{
  "d_mlp": 640,
  "vocab_size": 8192,
  "rope_base": 1020.0,
  "rope_fraction": 0.5,
  "attn_scale": 0.2,
  "optimizer": "muon",
  "decay_fraction": 0.857,
  "seq_len": 2048,
  "train_tokens": 286100000
}
Each number is 128 + 24 x the weight over the matrix's rms, rounded and kept within 0 to 255. Layers, rows and columns count from 0. Numbers have three digits each.

# down: layer 13 MLP down (transposed), 640x128, rms 0.424, rows 7-17, columns 0-127
# up: layer 13 MLP up, 640x128, rms 0.313, rows 8-17, columns 0-127
down7:112173077132128126140136132100090132121137148156102114139183126089116122145107107119099164168116140100141134124163110120150124128095081155137107126110122129139132113135157131118107134118124113148140126162128131102107100133159144104147120130147129133108119141124134119115131130117137117184115221156119169117062130123128137143147136112126122136170165122141147132090140100100145109126090
up8:067150136141095109129087124154113113158171124111136111135146128163111123165123112130147135123142172081140108147100124116146105164141149130099122119117079131131112160134166133140123186122162141143172123191093139181142126115132146120168119133098145136116096108149160150133135140128117154136078111112113147094156140134064113118136121137183142129112139123175145098142121168137129162142135
down8:110123127115098177161143188137099139154116082103110136146151166102114144093110147160108151083159149088146178137098152112084080183074142114136096133075137136104159108157129122125149195087110153124133137126133126127131141170143155159150160128105116148082121105097102150167118111093096149113150104128128091152113086145130144110117136129164102109142151139126119111132146132121126111115151
up9:131175128113090174157143155062097140175085150100103130098110142087133130112151154170155089096109170084155106122101164117140149196120165171167165127128136169066150126126156133126074140179184120100181081127113130133195119128152107083066139082116150162112137111155118121105112205136160091119169118136096137113104111156130143144127167108101150124113160197142139134100139120110136122162156
down9:093129108142089168098124189102147081168145178143131139126107152098103135114145116171151102092125156114129076074117215115118090158133169157108096177080110118127141142152170121107083114125135113126117150102092118137100122127107117070094136127144155160203108110148171125143136133137063146113177117111128180099139124086052082199115154113097173121083201143078142113139110132151115148201137
up10:129135138158115188192108158116134156110174108106113109144097142124110127146090169146127112150104164120087114133124134147161167122130102125169144135115155140156106127160136112104112123143123112148126140116133131117164155126089112119161116133102159124115107099160130197117132125073115114101156131128141176166113117148166166125109095137159122124105161112123123153125145097125107124174161
down10:141128135140143142151092111081080185123166163148120076140149147091105084133116110131120136126141134118083094097120109133124111119128123148113156131158145097124108142155101122107140102115126141136090105162096149111114127104125104121167116120108154088120162108132126162153145140149086160136105110089085139128139184182136153124124117103137114089156114120137114139084137133150105111152113
up11:157094135119128106089175133137117149122154102124120105126124144102091129144126130134104114123138136164143144133127090119136073125131085098117167129128104192109128111108126147082106124108125160142130099135106154106108102150123126151120135118139150175119125146161157156126142111138132124127111125154141118102063159125139110098138135115141137138101128140107159101169107132126141128121170
down11:160100137128116126112142136152146118124150084129162155090114109182101151124134113156090150148085134139130125112128098121139129157114130134098142108155085150106103140131123141112124131103128129136140102119123115121125115128123103142126138139107117129099162113147132100158158124124121127131181154142140140137094135107097138080113106167109138141154098154122098151155119141145125094135168
up12:146171139136121152215107109132113106103147118123118123109137127152137134143110094176134146091092117137138139169137182134147091145105171122078107142136133113120125113162147102132162090115109145112155086112154132113106132121131129134112090108116103159103112105121109124106163125134131150119097114102165101150109113127117143155104127182103109160098131122091117122143117145122150155144148
down12:108156099120135130130109152103120153115106107140120130141124112140137103118121137133098112107108126116123134197140112117157133170117151123148130161144143149127110135141147121141160101105120121109166105115134115069113121116160155138125114137128119134130168099144128106101160165132180159134123139107139085118136115148137139149140105151123100124108131111126127122166101115165153169113144
up13:112139153073122129144145111147105142198139115107105161136102125124130099128089112122108141134140156146122104147126073136091091160102130110093108118153129127144112147193157154100083149139107122157080139112154113159093156152102144111166142132163143188123131129110125131125113108148124157135053133131100097110131158155139129112135129132110101085140096132103153138129130207153118164126146
down13:154134112140134139077108129105069132119143116151091127117103141105132095093121128106122152126109144093132156121140123110124087087106136121119135106137145159093117089117127102165148110156107100097151086187140095148150104152133084137133111142105154125146132109093108150124153079137137133136121143096109148147125152177116144114166118135127154113109127159152160154134108125139094170155130
up14:095146155133164122149130117121132115123155121122087094104136159088159158109119125104142099120098125130098103149154124155143112144111106114132153079066168116108111148127122159119104122147104099101154110152139127119104135121149122089115127096156138152166103139126122096121140147138141194118068099093113137118132162111134128110129118123090139096127150127111156158110131074122128137152118
down14:142127102162150159109104162134120088126116175160129105124132115080111133164147139146169145159148121117132146144149153124051135103129120154139078166185113122128137082161093116142118111136152129148067136134124160166109131151128119158122114142118104127141133127137115127135101122147145054121151172097101090100128127135136126194128109137160110184163096144177138116109194190097073143103141
up15:107127124180137126130145130137162201117149110108133115139134138117068105097150150118083110130112146110146157154147172143181158120122146111133131131110169110093091159153177142149125088157189090107127094131131149131103117116152126149106148081131130135098110103174130110134153109143129153135146147091145130135068094151196111148155131095099158099127099192147108135161159099076159124110146
down15:112137155126132089123185170085174134136129082086180077125124181098127132142113143141089115106132089096156090154139139138130128126148124138107106151086132132079112089175118164114144148152157120072143115137168153166158145091130132135116139107134107160153105109213130123165097128093133124129158133167137152138102101121139166109137133132132113121131105154144174152117143162082134098103161
up16:098125095174085147102120147105154128159133165135138153098115148194117125145146130141089119173120158131091104135116112107096158149148139151173128120105113120114140160082130123128154083117150143116130134123107103123153128157134093132146077130120104168155130154095120125117119127191142154128115112115152144138091137130132121137085119108078156136116141135116108125127113133137137088115125
down16:185141159107096128140152107122094139089136111131145104138154104125171154175122114111118097139128129136098106114129129139146137114114172158138119152126137123120137124157098138120134099131096124131116125142129152142150130133166166146166153097168129109144140125106140127134135113131165145146115120141149125136155168134140134133133092127090098163137104151145123123100168136165127133145127
up17:080109122106096149104106143138089120129120148147104120146098128119162124148124154133119110111135175168124103119112119131143157135154087145126120157109116142153173159136110173122129132109126143105108132122122119099152137092132173145150072127160142155108131116115115151130151127137097120122134143101108096109139119114136092156196149162118136110164177145157092068121133132129083152097107
down17:119134127089157111148116127079101144141120180138095117110099119137167126130140111162113098126123122174125165120075143101146141128123108105119131192096104111120111129142130157096102096121102107152134153172122120128147101100138146148116131133098147137118142125140088095112135122113129103107120110139142094137125137166140128112122160102146159101112114149145116144094128122129198174069098